Part of a small language model's weights.
Size: 8 layers, width 128, 6 heads of 32, MLP 512 squared ReLU, vocabulary 512, 2.26M parameters.
Architecture: no biases in attention or MLP, value embeddings.
Training: a variant of Adam for these matrices, 92M tokens, 5983 steps.
Each number is 500 + 50 x the weight over the matrix's rms, rounded and kept within 0 to 999. Layers, rows and columns count from 0. Numbers have three digits each.

# layer 3 MLP up, 512x128, rms 0.135, rows 64-118, columns 0-127
486526475526392470532504529476479473456451512558527457571466466540567531517572561406408599488567508557439495418530351506543468487522486497446527435499599471492530575552526499486433489525395486533510485535365529483630490560495469493477543459460559473405448509481575467585455563507530442479507524478528489485491498432586539529338572582470436520468452428493496469518550517483441508562384
482509437504528545541442559564553452446466427531521528489503438507462455515522573521506539524573581482460540455562387458477526460451531466544441520525518468469527571466461606399606429412508483520637559551397563479525438387565466435486518518535502556500484499586516534450474469611494503382458561465517479451445573494497521549480410509463526405502422478463510469493497462478518463607528
525499513497559584558509386523541633469549610460521481490526553574497507468596498446493482528481538531528469557463454400487487542528521481456495517426428394503560519512442452342534478421528502480557496528490500499468466388468495508485394525518516537462487493539536380501485471516457481576526541452584601484476514512433533496408535420497506439470510504454590484518437606524498507527485
454539532587511457510481515402470445521499422547480568446496573485559482472474524422546520367504511459522525502464512486534556492536468461453432596417609525562441562439518494467491570410513613626576568492483622467460436511386459518601479480500467414599471459470506462570511471503489473522471492516498505417533456373492508497419478539452502482553479471461504608561526457487557452523527
479505475523528549523495585541540519490467506561561481463491557493524646557520482407527427503499464546486447448420491498423543586447512481415487495409511378498500569507544522492481554437541475536493417461522551508537543453462465481453420527400542528535514536511533477599467474540537404497591405510588476502578528466593482533486465428517521461448579401561618506441511515516566506515504
483527506486504618581437496440510447468583515530417502529521521506427489478537434413513436391446499488530549523546453480453524534409557437554573567441610428539471517478483492532460406479480421485588567450477491465561549482596507520434388504476615504563491420482515527534495593566541498488506531534481466467385515522627618463472473543529533485456450399476535534501474503397482491537485
475456374462460435541466480516499536497421428489520431587593625484501508531544427511498457528544440426550570513502487493542499484409424540437420557483488485548495458480574509429438444486536520500516474512623567542421488490564540436490493529454513520557473545499638432411598627553555474528510480477481470454556571488546511531471490548451503480439507520543408441489583508468504500522405
474479484439550559562439597462529482486518568568534439424496477535445542474462383534417380463383505455506549466423558481443424546396566504550562422446553493408553522502363505531535444491467533539461494474429581494506519423557500498572428535417534426544420564499518478475558495560510462440687422469549463560489456415615486557425437506495534433532590502521534524493536502488544562490518
469536481470516584512515530503532475494537495463458553510471559437480514496521441469497548445445475579508519489537587465429354423544526568512495448477560523470513622495548511478427514467634425541514543459493448557534480453501529434458533489530460605482518502455542527481468470560513507496616461515526612412488587493502559576526531382454517454465575474577511532549589480493497569479544
486490429503571494462493451456528518539560508508559519577430520533509499524549362587464618533462662535529589467555515498501472638470558357462506528525454393526645566507448542426507501581489506513438434503511527529463494497567480461416519563570535506515479454481508467465506484471561474456475523499500483541452510381513602520503627526458550533594439408416449559542481478570518455506422
474461501559505468508459494415500555421548450510520496448476522549485462529561470443483506431445529451517465516441509495521491548427524507435429537459429528448499515495505466523511439500565508464536401518465521451547470466547561561571522504460495403444501483472541520489527446510500418432538489465496496494526471519587554475507579567511456565472520400525454482516441444468616548456473
406467562443572537556430428465503563487465492463487512403453552466443521473612518445538548584519499475422502402502557439491501434496529458504570525495486489401475444511404508442501427488462406478406411547395515507515470548493580505450458493456496530529473452553468539481473524535516510410567527510475512552461497484544542532429500541441484475583527514566513482477432500593460524503349
470513591526457478549458429521511582428574599513447442503480501527492514511462532537478527546567560466493464437488493463567533458476450537538484409440504472450487475544510526483571503388480466450440564573505495500466444506556583577534484521519570493536537492468596539522539504503472428532491564511418445524534474432582553419464553508387500558494442491520458481489497457519540617441458
527605516479554478520492457498462505513504441629488528497501461473521462451512432524557541459591531471475498474445463525508487520549539476458426501408590469475499445520387533512590513488503509504449520493420599572604364538576500504495492624453436530604376499478593493510459606469476469495556445508483480522542488518500480481459421565508595537434597485486574568530458466562486586572493
448596493410531495476465509505477475549535465513477471479515471483584619498529475537502449523442515476565450497541445572526517521450568492497578453504480480519587561499532448500547529479491488497450485452497518598446489452492521477551528535486469504481499487473517486539459461460461482531472515543507503470514505504513541508511529533461518530543524419389526567565486470507517482544472
445565533504581527490464436522450574482568485558504421491473487415484524570547487550393461542501499459525565522495447499440458505509555453472359523559584489542479515440516546535463460451530482529465440473483550470504496529520513560496494537431484524513546543558504457535455450545556469429574390515409499487505536471519607538494525597541549514458503510504465523507468456550545504517407
489479525583456577557482508430504558518552566623521464558532517521494514495601538481540546459520533618466470509526474559536482400520514483450502442489487477575596499461431476495547504478516505475431580454433562433440453432473484583528487524420527461557490469479496459516553508501522592515452469569483545557413518478486557488418505562563500563539484409478513472577437526487558475527551
480568430457489477629534414560533560517471568481501476506444484513483477466439535427532584514584508477400520480555497536601526420473546539462500505502591442594489497508560534466562461506601517566422555418459507546497450572456529551466517510412415485501429567549496464527540524563579445519539524647496563552447483477495501565446435520506514515595509506480536461571473502555504445460427
486536546479542509581516485449507455409444579606488473459526489521488556546611493427422575449525543469467498434482529479471498505520480462438439400435547530611589491569490507540588421506500581560563475437456474387515497447544528568510500464525476486479444515482537622611512485557495525442470528450445527509494482386521453490471529479481496454536504429501561556495510522510535572458521
506539470450581503545485570525496462427508593557421553448570500643546513527506517447488427456502576487562440423441566474544445602547516415486490540506558450475573448572457509484443458468621535593488578512437508504421517511444513447501416514496522473542429521551507499481501537477468425401523537511439537506495580485472451538453435518494489447497642540506462496571430488447521523472507
468461435582456552468453516503596398539480396599602498479480485485505562515512538476547515498509551564498475520490454452550519478444476420572448498515456491522542485476418545441537475490538549501473511548504545500490499537467575482596379504457435497495457541484554425487425477443557424502570464507553474456554484535583495539462518493445572440526564468467527493490585540448559502513547
469553485482436569491436561513549525531532516421515504472479492506508497494524499512489422477603553566486558359415501477528504497543447535511425484442533522554453465464542470478533505461473591564484449506430535447505420440420545487492482504449516466529534510537607457549585543444497497471445502516498585480464515348448490449475496478427487513534507458409494533577564427480479503440546
415551377547525523550467485506563477546465547484538418435434558564539501514535488504482539510495514589506519492518409463500488509525460531582472479572512501600559513554471563497451543472541462484450461539527474561478470564402609499521504604404485503575498511524574511472519507510449495551517434449426514544459557475477491463397567500427424502570567508471537584540579512499454554481600
406434494499435559435395498529578483548493400510557471427538528552528503511570472475451557493500554491488481470503432533533503534508447423400524397409515491399497455468481546552551436452510554594441413576545505534538518532529616539529498536422526537527526490479497493485455475605530508428543505582504543541505502445590599447521551544518553465445508502463538482487477568505492501444481
474510476480509436554504516440514561484524493522522451514499468457517395560537470520554495587442497525436570514490562404609435500508547521451490507477526499600575501546440462538376475574513457567508458557492505475503416527470522435465376502468473431524493457488570418476477489537496408485486507579498519543500478475465476438417553520495546452569567457466507512539514545552545578495430
495466516530474525482503433507563559459495536482538380534535517599450474489486518459504511466535512518539595474498483481514544484405485524357514469460466436505405562478526505364545470537472520543514581430451623489391536438575547528494493579494523474614451574507498475526528443580429591534553547596559500374554502513533557494537546522470502535539506509495502492549594500507420472479468
496468472433506531463516484545540497516519510519518510458541578501520582459477406446497479511485488557553460486406526482538530626455442452460500555522546464464572543589449440438436587499465577534576541457571547449466532486520487472519507479503620465483501411528475414525452534494527497452588523513436610483468484492572493512478553420477529492530481449429493566474540529473579565490490
512573497488579520490515434492537629442488587515450467540507531635481487484488438472508531498425525500521546503426475491561447569502470503491550474430593439450496511519467541515455471506590528544503360557520564481417503540514492483494436460483563522413452390513466528476519524444474465480495524544482620526523474463487499592485498578441549540594547466494544502505499550443616504507388
491504436561508469459464442467480479490578526525505501514488581534502562544661485457517536440462458493554526511559385435517446445424632528562491514576487446513496490451530451443606557496471493535487513435467513509562527406479494437518497460456503547512506513483531451512426497591548466504585536497538490585460500399536517442508426453502498503432426443542572490477515428510553570448411
525543508499501495521483531536495540548578522472469469461543477563535460564593479556404519442502563481461439509520489377434513521548450503419416486451450495436519514536447535431548488434493508535489510511434518432450501567465575535505502555480359479480463523495523428481402536510474623444517516495436488429473557447482533580485469456531456466549588483428478570527532452608543469507462
425456479514482472517438503477533579500395522469414465456508480546617581575521482536339442533591507470458479512561434524480545515469558505546437495531537447466497546520509600486404542479535464548516483538471494467473486457477555558526445609403517515481486525512496487497479473489546516446485501488461509464520489516463589585499577584473612533542558459476546566498566458544561511493518
328473478544530503623509610457533524346445444564566465466546537531456561520454404532475534536553579467520487516427538525465475499483519566523464469526552511442472474445593507497599544514518368574428472498451504448495393489554591537396504469532519488453487417506627409563455462492579503532543407485452523507541554522590506557529403462540485490565574490469500591532607396442529423546541
459457515516536525506476509462506571468475619527600517510394551532521512459552504464473480506452438623443548476463473491490479454560460477466457372436428501516517554601566496511509543505539498584502517455550489524506480547486558539526537527563532513516500488440587482567505504476595515461515535520512509455503471523484528519534513458442516460546510485511538504494555589526534571440460
434453523500436536466486549477550559520520411554463511449515531453508459527559506523560544556598486426556519468484467384547446538401534488522380477447526459493505524534565519516502479540437515568441473570465485517488486436478606449467490475559478492609531545509527466617473482506510531461423560485435518513516509511533467421412555453438429433501560459453565509508568534551495503559478
451443494384475471455406497458496522550510560464448516473489547467549452557470357515455546525442518555463530459480541441558449499540453435408404503511422488502612556504475514498488408464508486540469507536491525560477464450447489545480417558549502533603552522602544490555545481563468525545464461518598482527465479480546552488510528466506555463527576503557479556495447567510530556440489
496532526546529537479486463424582600512559381464401497474487576525477458471462506516542504456343620512557512410507532410528504461456545523523469517511536537537496540472565576486450485566519408499532584480478530446537474588525491472537543545538429473413487478473543504552558548471547384485644542474501553460410551457487464533475572509425458473473506469428484549525551457625566452474486
444520471499549530589490490539505488457559481588468537562594551492416471503535487505429584525445473558472563382382552476550539534451524499504503443515574542491596441479429604466490555508442493541511515468471484537486519563451465485564473588518478516449512565559648426474505632503551498521491467509426518501507554463517436428390426497402437473560553433532461588509493418385484500521503
431558520581437485513446424472475492494549449501482514435586523603530515547461451524429549493483543552455481479469455529500532536427547508541451398497474505397543514468483411511530460491440564440562416529470504514514393474442502579472492513389502521516371465488467528499528537530572492407540493458400522468463494475595541453389485567405455521419534395470566465558466511488519455488439
449607427492487461458515445495540458554503466484506471435562518507638557529535541495451459547474544442441467507501368475573509491407519454412501459447478502544548487522554518491479481484516519447557548545552472447439482453585496456441575550493539515493454532594496514554545511438548544427502434522590438531471487467465493525542530527412465494503551396408576656491449506524597495545531
504484450475497513608490539495530453514518485495490469546495507513493532583466456503433392562483555645465450492523540437468522474468540479469446596477430493515541534483530459473480418549493421565445498505447469447538454418530556474424521442451478528508527511440583496582538542479536517501559452487443515531509528496504548453528479451524566450580490532555485528469463481585499527446433
437477454564519523486507462437486469521498423466509500486505483549437551497526543593509519444444476456396506329466487529489459409465601525407452487516596484452501544529588583460519420416505468501454550448481517559476486433505541461380531465499516485593471520495475532503525480601502444484504438625422606470583513513518517496462537557468496484499467468447562553558498429607504534447482
418480454479497525564511444549533461475414482513465583438560540615570482508530555484514452534542542468538500450433461414509557485453511564469484519534459425594483530433595438383409503501455559558546475518418560466453392517473522578467485532473519412440538487460529531534461503538431543361463537467539496500465562482482457452498581639456472566533447383483490623572564497481432442480539
461443514571493527516412467453542577577537453395560535552395453577507462489495444512407535478435574462463545453466515530450596444446480505424377492420532461423466496446508594492493442495508493483551416488507440523521458469523454467469489516500530568526511564596447544455536543638463510451530537466422471437519495448538575569446466534447473518566533455496479486522490491578478584455551
433500497437406494584463559555513459491444476499410408498509519441535529444627508475483512509446506586446565423489544488570560538453496447520536454526515492431608477557478417519446461484584509524492452513364540592540447449435585480556486565423444550510511487482547473464480586529465529478563420517480488597487545506438470453391495530447489413511600526501534467556519498454583592558530
439480514507504486517456437508532453550460421560581490516520594635530451480491368430510495524494535560520538517437463440601492429473423533481436549413483479551443500617583510507428464518426506507498446484441490414521420528550480510507478525595589520567481496516598508502498475475425460405436552501442517424530544420524473592514490559493458542505618398549493581592475507496477573460471
527575423480514469680540491534459430436525559566494498455554530515480436510494501496495425570546540456521474498523448472545382499547541466579462562485573478477494502638564549497503499500577487546509551502450619428546544455494549448571442512528502519495537517547487535544465613504520443506448458522427585395521456528477445490507496499532547573556511492475520502555491509434538464520460
329545501553579489563528419499541611493543465682468337480464567471617514389567551486550526427515483535504582466375449462571471468531449486446496517437626540586450558524503491491495548482485505645574439505526587486472434480453519441516401479563420552547404470528534479513627461512499501450475398546532579527469510457453498537429551552400487503495524402494500485481504490524528559500520
430576516506459456553477438516467484544506451516477506528527504506472498516563404509492468522478455586508503493522508485510486564584551579542511493534467492448542482544509490448504481464568457443517491509472563476418479589510502481582509468514528432468447561575500465552531481482549481391496561504500500464486492536475545499546484487431587444502594462520578580467490533421566494544518
474575493503423453488496480390546522542433475513458500435506571456538478568541429487454541590472498507477548576612463524518440564533496468541492483513439418512556513490481471485431492458475448542592538570548524394563480525600507577491508509445539475575440491543462444531421482447581443461545454515493474524560473521486506558478450600433544439598489504404590500469504479512563461508555
405443399529474492493447365573559494495556527517478520450497586483459494621452466493467578458471496491399466489441546444486534524393558497485568436481490474461469527373628449492412429510467510519461431443500485540491527509506531498575490575560573523509488520497542549515480493532485507527530456495464579404467485437516538450470489567352459544501563337486495541522482530539477500501527
427531501463505451479507455523534490498458452499513497566491538473498513472428383527507501498502522501521584481498540554520489566542562520476554512517517398421497452578506554407491511488537429508518486482492601445465446496547539496504434517490463460595455518522495511527525510564568528506569539467526500467477524509520485541509520456469510497518608556432499507460530543481474476494438
457492488513580621517460504482626456542464460498497488468561491531474453562488464404454466525473537508549399513556586519482493488441578503499452420476499493446555534479528460530476458495536481519557551534439458364514482537481564480460500541582548454499471492509573396523449516463531437546544593492534481456503442506581540537477411575412568547528573431553485508498478631436575550575489
492515523475443491558443435432456509484432495550485496528502508515478496487405444456474553439466458613509540494538494476479500508491486418467486509488574526560498434535457458507490445486422465546527507484379534464474507446494496549533460547498535451541425472472555380588549531507447463556563534653577499492416546506496519490508564542477508372449523484484565455527473446473572576518527
487536436500561532558468514502504485551553446596435501599545507463488456482465356536513488454453515406572509569537422446568500459506504528572430420496592493516514580504445513393484419493493516515433513560526483442477428465569505512521487436548481551467458462521466571524528529520492454484454508572486597408481514496525470601449504569507557529498468487413490491549524554573403507493560
509533500468529420551523477428495662516541467538531408387543517537566495598435451477541497440440506548534477567545538481524371611491536465423480482419507433480490595540476497426513513478473444546537518489473511458546471522582487519397476498478480536612380437482505461465467473434476456519492571568502590481509522517553514540388437531546479521577540487483490460451461526538488600544464
# layer 3 MLP down (transposed), 512x128, rms 0.123, rows 64-117, columns 0-127
423511476548483475516503459546486476549548497571486469605501429409512427457406581449612521472525455494463454480536550471408439592428576578492591533395487505478543410537500495515587495515477549472455538507480485480559501500421487541444497388544486457473594457539525548444531511495527582544403497442444410480373599508515465478462547537613493512452517368506460452512346541574520463503562
429572427465519470403472428468453503488446500338481494469544572517573510529567525461561533531611525517490516485456546519525477424485514591442515525400503512486527450526550464519630405486481481598442472516494534473528493464451548399538484502459472527605552564522526541453540472466522516431504539545487449524510462516487532444444581536588424545598510444531538404494520484451457480402543
484516459527423517461448477489442492537517568466489502459519515552490563369448537497525452503493534509541561544470484478492486581466524537457458534430553422443546556419557457551460489499412367540459555500457421507546446549578541493483556510449424522434439463455597466482509451491500523399453541367436489569576502463479522554551410586445464540486477468493462449620461490400444551491521
484510572476450428476444486504439497551446452427476418553433497553464456614538584513424470496569580580488518412385466426506503529437455499566585452594422471496470504572574583531535486473445502527534510440546511512492516534527605471513444588507479478445453534502470527453501505501462454519396548583511561445410511435477538528551452591489469498452588464509492535529530470477522499614445
460505392485452492505587465554497442518606440418547439482428536480477484468488512578497505470511589454445484505480465516495543507498478569457498500508588479430490449545482488394595508522457529549465543519496575584435399496558567484538564539483594518489511540492504483455545497472476568596436396457407649496499435449472510457459418466482466490568531485484488469556443539535634452525541
515436444472445517515491378474530497488549562425448588536564476469491515524469483514506465444503588523576461538470559431528531412575441620514496529507531584517518456482476537534470510589505488425510527530497576541581509632541507510440486437471600512465549502511567496484438576593531425488395539496432341392483432549501589506565411507546507538511465589568475556501412443489392433468443
557480509426486501408529566536541499480450516487425444424447590446515507516487495538579444452531301507539514513454447493501522473456417509530544445559492604470531472458555549501520531571487505547439442535474433410447561545370462459487442493461498491528533485422502526524519513488451507456562531492559425554480595510579424531488513462520491529477606550546501437456518578513612380443502
434534480589423459541472520586519545451545503470536412468460483474473535592401495441453503559528494394445563441564514562545491458439523519514431483464508505437546467402489531602579485405468587463458511483556475509418501462533456570461474525481504471468503507494475574477602509513588518489574504513509494598532518485547563509539484373508509479508507591580467541474633562514588512539541
517464505573523560519400496515545534402427412507450500551485495584452553483466493684534506584541488510544435455544499481553421496556491491545471407490511488485475506544486447380441527534462521477477528554474562481503516509470501451456364495432482628430488557470475494560478564490520612451495483482478509508575510510549538481432477495520531530595529528455409492474504480540488448587478
562481476639450434439528503465477478520487451456568449491442563503486548501519609475575463518542560510453397480452565600557468469520530595454419448458577421542538599561553420449535480552522595465459395512548480441479488521463519497564479539508502501526480462470502515474468404474422473416457529512428428565541563449420563414495572519510519530468448437592497432581508500479477541556388
555466537538590483518527538487497578532494429493520491488460492488510457513485537488513490482527498456476548509528495499496480474497442506582485469477441531491527477532511530608511442581535535493525436547520480568446417463454486563554669535453498511482513550492449546495428473478435498448520523519470513535525475740541476529530544584501467451475544511540502517529456546521444504464573
501488587474555553443357540514548515608517593495389578465425552541402429511562554449512417507525427482472463406458532563439496474497503527529574502586450562600488444464525501496547524595467435465483486485477473457566438538578475522473500514499443617450493460369581541512464478526525520492456477438543439473471488543471507381527500513464524545455538467466483562415487470522535444558517
465470498529549491549531467460415446377545506386430568485467511532479476502541598452492491419492510431497525424518549411554507603468553460452488570574480499542529463571505527566533461529478449508473537513502467599495494578577510417504509545516543495456512526526478619477443476517492510460566631508439479496531516496466519430407516486482429440473453590494488369465486534514532470480497
589478586439535526600545504464467511561597464565529490402600502552464522582552629616457520463492498440452557552460385486520535534502523504526441488471494556514588546578518445558427515607457493586489512568457497588580474477523427580500470498476456573537475524418472425513557516485497470474534492453464534447508475534537447525519408433413429545404547578503545477489518446520482502603525
518471496408557448466482530579508455483503487498435439552491441554502528503468526500540478525547452428507531431538505518488524531515454466511431437477463520445491546516561544553579505478458521448520466575482472548468490484505428503542512494453426498532521405428454507488511422401525518511461561509498561553539534516437488503521501543514487550501392548482450522485519480542444448452432
537516555523561488527466519625472505442477493478500459507501462460535515489511457500527525458485528490496452542540491410465504525508510488489443572518509614490549524530528543519366489462496719467482498543474495524520576507474412506449510532464443518518468509564380494476483523431538472500494525533488526558543486455484489537509479465500468531417475501480559511485548476524457408518534
475460522496480583484518530594537405503520493559525425539531500506374507412449442480530435471497420493545485466497449526442525462433336461446522558487478494458497531519502516523570543506496523409469452530554463587570529485588435469423469527571504558509521494544394498463521494540458489514467429478430514526532487511506424545489530501502489471461468455409455591427412582554531495539500
465491506554659447563437465503484447444452467486555489542485599436527502544518586493464506571510451462492522557477456575436515407549488541532527472574567600530528471524589502539445424604539434464396528551437534512520516478428459544503457547516489387493412567428518482531463510535471498485495522575604586479476499549479456489566442381549430535529482535497547506461514567545499480520436
455513550502437486518448509549505535470440525557470501535404570449494477437516489467475377494534542552472510487512535616503462560496467623492569380483476436536568415536478527571399497542538537436440472489508453477483458463430412482489532462519484405484546533462516541585501559449450460511427456491625561544432617460472472501507554494496587503451509443517548554582517472432575540516542
502516533467458409471501582595475451493520475438501434562488413536519479565474450494585465542510529566524472495444498460480527442521424530482527389527488594497546502553458433552544522495470579503498539412449413502587513589510540510525415468488489523543535514562448533433480479518505500503517526424563545524478544527411455598508475510494452474537596539459502475480464479544456466513426
575421504612567569432521515514539469505504484521500466468525446473507452481517539573572468491552498507466455583466432449540585520538475486579514418545508564526580437541471531522604473578460453489466516499450515490539573547488503480535475496564507521518569510504622506493453503497575524520542597467557443532515536674529416472476480486550486407447525578501482474444509473478549505443485
478466538493458550429526475449484461452594470479458540514541482438542450505506512500466521586579554471513510553487433477440425496482442460506460437531520469488445567539535518510535517504546387524547517456452464469536406425556479537434531484446493495426389554513506477482560483484573532462489505472487529486467391526509595422554420442389411499577589441500609568549531515506473512589398
614452560521534471455517514488521470495521563402433504478495502468566408452576503483528453587490532498500541542408544504489478448503429522507509523517496483531518485426419557536522488497510422393497484544550510471435485546567588491420523483523534560572522529425429418426482531529519409514513476560544521520414567524562465466535543350455527447527425435564482478598526527508483480516442
557490466437453546484514414564401482519484532494465484518462540526411409487499399482563497479471501545533551484494458615379557479511503494558506570500554486489469415511526474507526396496513436619533528543469514593464481498584536524484575451548516484529532552442490534406474474517480518485570513501531549607522528551503437527476617516507625456533406467423489404546517518505400491433464
519399487450538525582559496524460546450458511521475563527533426505408423497436462519499505488530486522578495482520466475589535447523571473412500515504450502489480513538437480526431414500414455459557481571504484562515419454521465563532503440471526537505479570444446482464454600465452577496482540498489465408587411480446422483569549568517473470496542535474403447471606536451483488446635
463488482507478489513458423586476547493458423446481538487539500530508532415521515490445567489564427512513509396524486558529444563494430457455538555488534444429469518444522543487467494526565474538434493527461353433435528439517524449535540409457543475445573536474478537416552528463516638487514474597460544530601445435517646554474538367517486502491447458494486598555556513505433494480528
529484481553486527519481497498465527506479514462498463476549531482436554517518558592496526559476564517495549426433528489469475520486499611480518456506586553486536463455548586457527524449544531449526518468443471477541506588506503468561498495497488590564461506435370572452472468426440532485382489471498540580588486479463476496425486511536470484507505582518494479511529396668501397521483
559521562524471460547498446573595582438542370474487527441468436469424513420540484542602486442463522468437495533442488422451422577574427513521603477552526480501474500488456569478488477449449586491500551426389429505531539534542511539516487487583476496536550500455457526513444533418520454478511451448535570515512451456537485532457393491449510493527520523525490517489516458553481471454613
517509541453486440612430483555440431548510512538444529514515544490542522557503498491481544505566437599486445558528474480511580438550599484430534567509574460426495573512532591420536512460544441547468437512469476475431501556528454553566539462554501586559432433464431536532465455508515576477532505446505508479496439454560461525461605480495493471532485460488564574472490408583399495463552
493501491594458508503474533511465487490602556440553453458483458489542435522627604598538510542460491559496579532505490475447587569541558441436543507500441514522465545572434540463508552533540443456508573432522487405490533437492548525498554563433489515476433520432468490396417428476461563510491534472501526462582531521395516506494623575493453531477538467538459465467469480485478434598459
533487550481413470513518539546523491537583458475465396497454423480465521461499473463443475470481381530595412509489481440557423493486521520514522487499456494451504489560552455576439482560475407495516504438475428566515532498444508507411455534451457529548499494426468527431541498435564411484464440418484508436516382600540488468458387452519504552525470466514553511552482508611515504506529
501496491560453385546571539521491452519505449534474511497465424437495548417414401603540546496511477441560453486477529481513430468545502533495504388520432456541437520459488440474528511493516450465421454394510514484515457554546474417502419470560458549427423410529612488494517451402419452551438493438520521505501530472390533493557478561516567499445693472474393471479437492471501513591564
458430469471467445505415489504457559565492485494499488512514462507513424482501450575464574490451571466502478443503465560563485463586615511509473451495445550496405407514560644438475529383503571491497584471453545478515487499497570553473501578488500451461486545566549504481441542533560598522552492448511501503521527470479561558603518491509447546525445445504430512457500531446490436496516
536474565449568554449583508495495508541440548503522464529499400519503466523460506464621438549480406387541567497544540465437455477504582507511472517543504433418476469430527522554444477555511449513501499528536463457445559533463478428490504503472444444551537486431532491520524477456482483508451425562445474593601439569494576501574445513485461564453468552468465561436440546486508533421563
450551505471484478523432502439530465599513589516466583469574514470488479590451511479555437436507495547516543617477554591627483461525540521512561486435448503589501572486522464557498477490587443498479466447461524484547493420459485516511426580491522595455460456573511452453481462517471519459487462451514474466500487605534447408545475451522529542456434515576473532507393547544456559397458
527556441521539438413504443480522467513495570473493547548468581469491445498552491592451510535408615486494475471420444524523565541501485497492525559479478497497378495554564479529441369561540509519541574448534500480491462450474456416537488577491474561553574527436535513540482573462539511483482472424460442417389572480455611465409451447571574526506527426438545441502445547631535495564513
512401396481469400486438536527436511570441443412522465589608453462506478527478593523487559416487479578460523521407433476546530534577451502486560470454518452449480444512447509528500519542445455499424512503474441545524524555507494458540571462525476493529540583511633614410556534463446378455526548577427520540456427567517483481454447589469493472455517518542496500406575491486388493547482
499505588519479441527562431444402607577482427411448574521523552441528435460500528530456543507427471564502440449488470530454602491596447509523455485520469499479537430466566439573528464534505489500516469592534412473547507415529550591488589554440523482370515471492445473446474535447398461447503492509488490493525447600561461503480492537477504436469535511522520491572466476482491429464544
530505533395523501463592470565496493436491385468493523438492572539544576501519566495536551524539496498533559546505433518495586496492466412457430491448514515560542557549502474566533517482404527348394493552440476512435624531507498504492566576525445541542471505430499471487465436422483484609477628585525516465471540483547558569517434525560476452468497504491420510463539520550570486488516
575465515501536479529427476474446521523477515433513524478500543549457494517542554452539452552513528478508451536444417493511404477536537520479532470554569465491506555473543584559574516519443477535556477457534447402376517521498534433439606517500556541497440528436497474585525551509481498497482445462495512447567406581545558546567567556497603506536467486487600530437482503485485490532483
422518501470484453462545504494601581474385541486584537429506525509540521425441458467558635487490446508441576531512438490421486447418514569471515571437482452497447511460590571538449445500495524554319518398565562466432543470464450495447493489509518447520580474577517495493420505505502465481598557599545439499510334457528544531539468465459476527491552550541485532430492467505520524460528
414457390549421431524499417494573505568535463458422456481507469510561553483510488516533498588438623541503446532449519425550622474533497566430546394399524470545557478455491445448445486444505562458515553575528456422440488428478577501490480417448521437544515447500471497464505570589486478433527539634526513543461461514552527478581514607515491607570435544594616532497513508503420515477477
486448448482488492469565448521500477514427498609472511526467435523601501516443505527475649506564445571426411530531501464585566518426508534413520447534487511577438460526480495545440535499470571598480505447456537380521514397596467443520434550412502498516471543501418400558548445416448571603467446483540511450490470517505529513604517382467520492493546479534515443575485499526576474426488
569489546552548464546430450604460448547504608419498493535534437518505553540567517625484487539545531568506414432426421504486543488494408447484414479464655472477528455454452529517453445548487509540467509467497490470516525530565515431601555448524520459538500486468505419406562530512460415496427533549511501453443529573484441519476480574484508476453439551511534434424520476488494478534442
485500564517458549509445480522497521457508480481506521588480517426544511473468524484386462593532457491543535482504569485492474558458484467512412656373491470508446552469607369566505471570466501488520593596629447521457481446445480525473453413466457502495464424515425584458469478473494517493427608541499548468515456502572443487579445490473499573528508481494441489506459547515503433509602
553551438396486572521510430587388497532549494492555499508461524475510526420444479520475589512469590482428435525553472538514493409545505559535495497457567572469458522472489448621554514496452482507455451437418566607409515527491476544578520577501578480525394487453519558491466477562518483495509439510496486482549597422472491538511451506602482511523387438526533466487517506498518459445547
431527479565478495531480563449495517474532482493491534459478483508453550517443539406555464455545520658524464536439518518616559555449595514445548488493516590505509541497461473572525470462548474426550473401513512447569538488373433509444584535552474551604405539553522659472440505503427550464396476501440517508432481472549498482599419595590496601643440558471547592583470550423513539538487
522418565436501546563511527655530497466462575472442523482394440517453471515511505410476498564457491480530478559507483535473484459513417433486486579496491526483481490500507504528566525489574437332523440514522496556503521402502412462469460474553481450536472537454436496547539491489452461564515520497472539480482486536519465519490500544521525473493414536474449495496493565547429444491510
574484501530500389535579547454456461483383515391502455432512519455577487504543521492484420534423512520566485558530417593539489499512435564491485461545472516490551445538429519659475520497492511386427554564534461508487506545519520523427529556487520491441453494478475473454506432431552574496538487509490580478508557551473515526393453563509469482482532394538513531489492428469558511511539
455457503485524496440482517635527416502566496578412409429473554528402527426475498468579540503560500518465435520492473497528568453512479527444621428457441488549431433466519580612611502524611460557539415464449449506487413393518499461504558545522387530514566514506412548475505468523437556485545568554445457507542408516478458445460477508510490528502581527583525503487607532447523546466530
526487583464466443516442496644476522582444535503441522439482484498484497474547502560486435525531474443528581513444466484535468456542416439560544513531457458499518477457523503519558558561531488431483454486557474450529514493493488452455478452447474491669537521494427513504539438542492409515514480444547511467524489509530517487457481465461445467519416511495527493473454507567519417490483
560401513534544451455492453534528459562516485418479512502514441492437440485506559508535442541511517544497468472494486480509471549548585568519499476521450492461504450478486562632476531582525519469386533491484422504511464526493430464513532448584511482481571472510542514330458554511509524430446516442452497509473426684549507475459532496514409475518435584500514572499492486525549525474539
595481513458503435458527474527439502475451541561502448504510546496568529509470565550559550444511400474460522516550520482508571524460460510351562518475576610495420531485568523493497499510547432478542525476432498485469573532559452504585474448473514601426504484541492470462569529478392499526484544444557488490504451437458552485518513505429509511521449477465501408548405496569580559465527
581531510554486543552525495620497489543497396536507466556570490524463485463504449527432427499460425394484423461532488468401502532540448469440508520512449479465403519487458508458414487488464503376508606559535505546471512405554445549513466462490428460531464445505412487515442531452440593506523545559516541464551434487445498509471423541461492524428460438520501528459526555545476377526602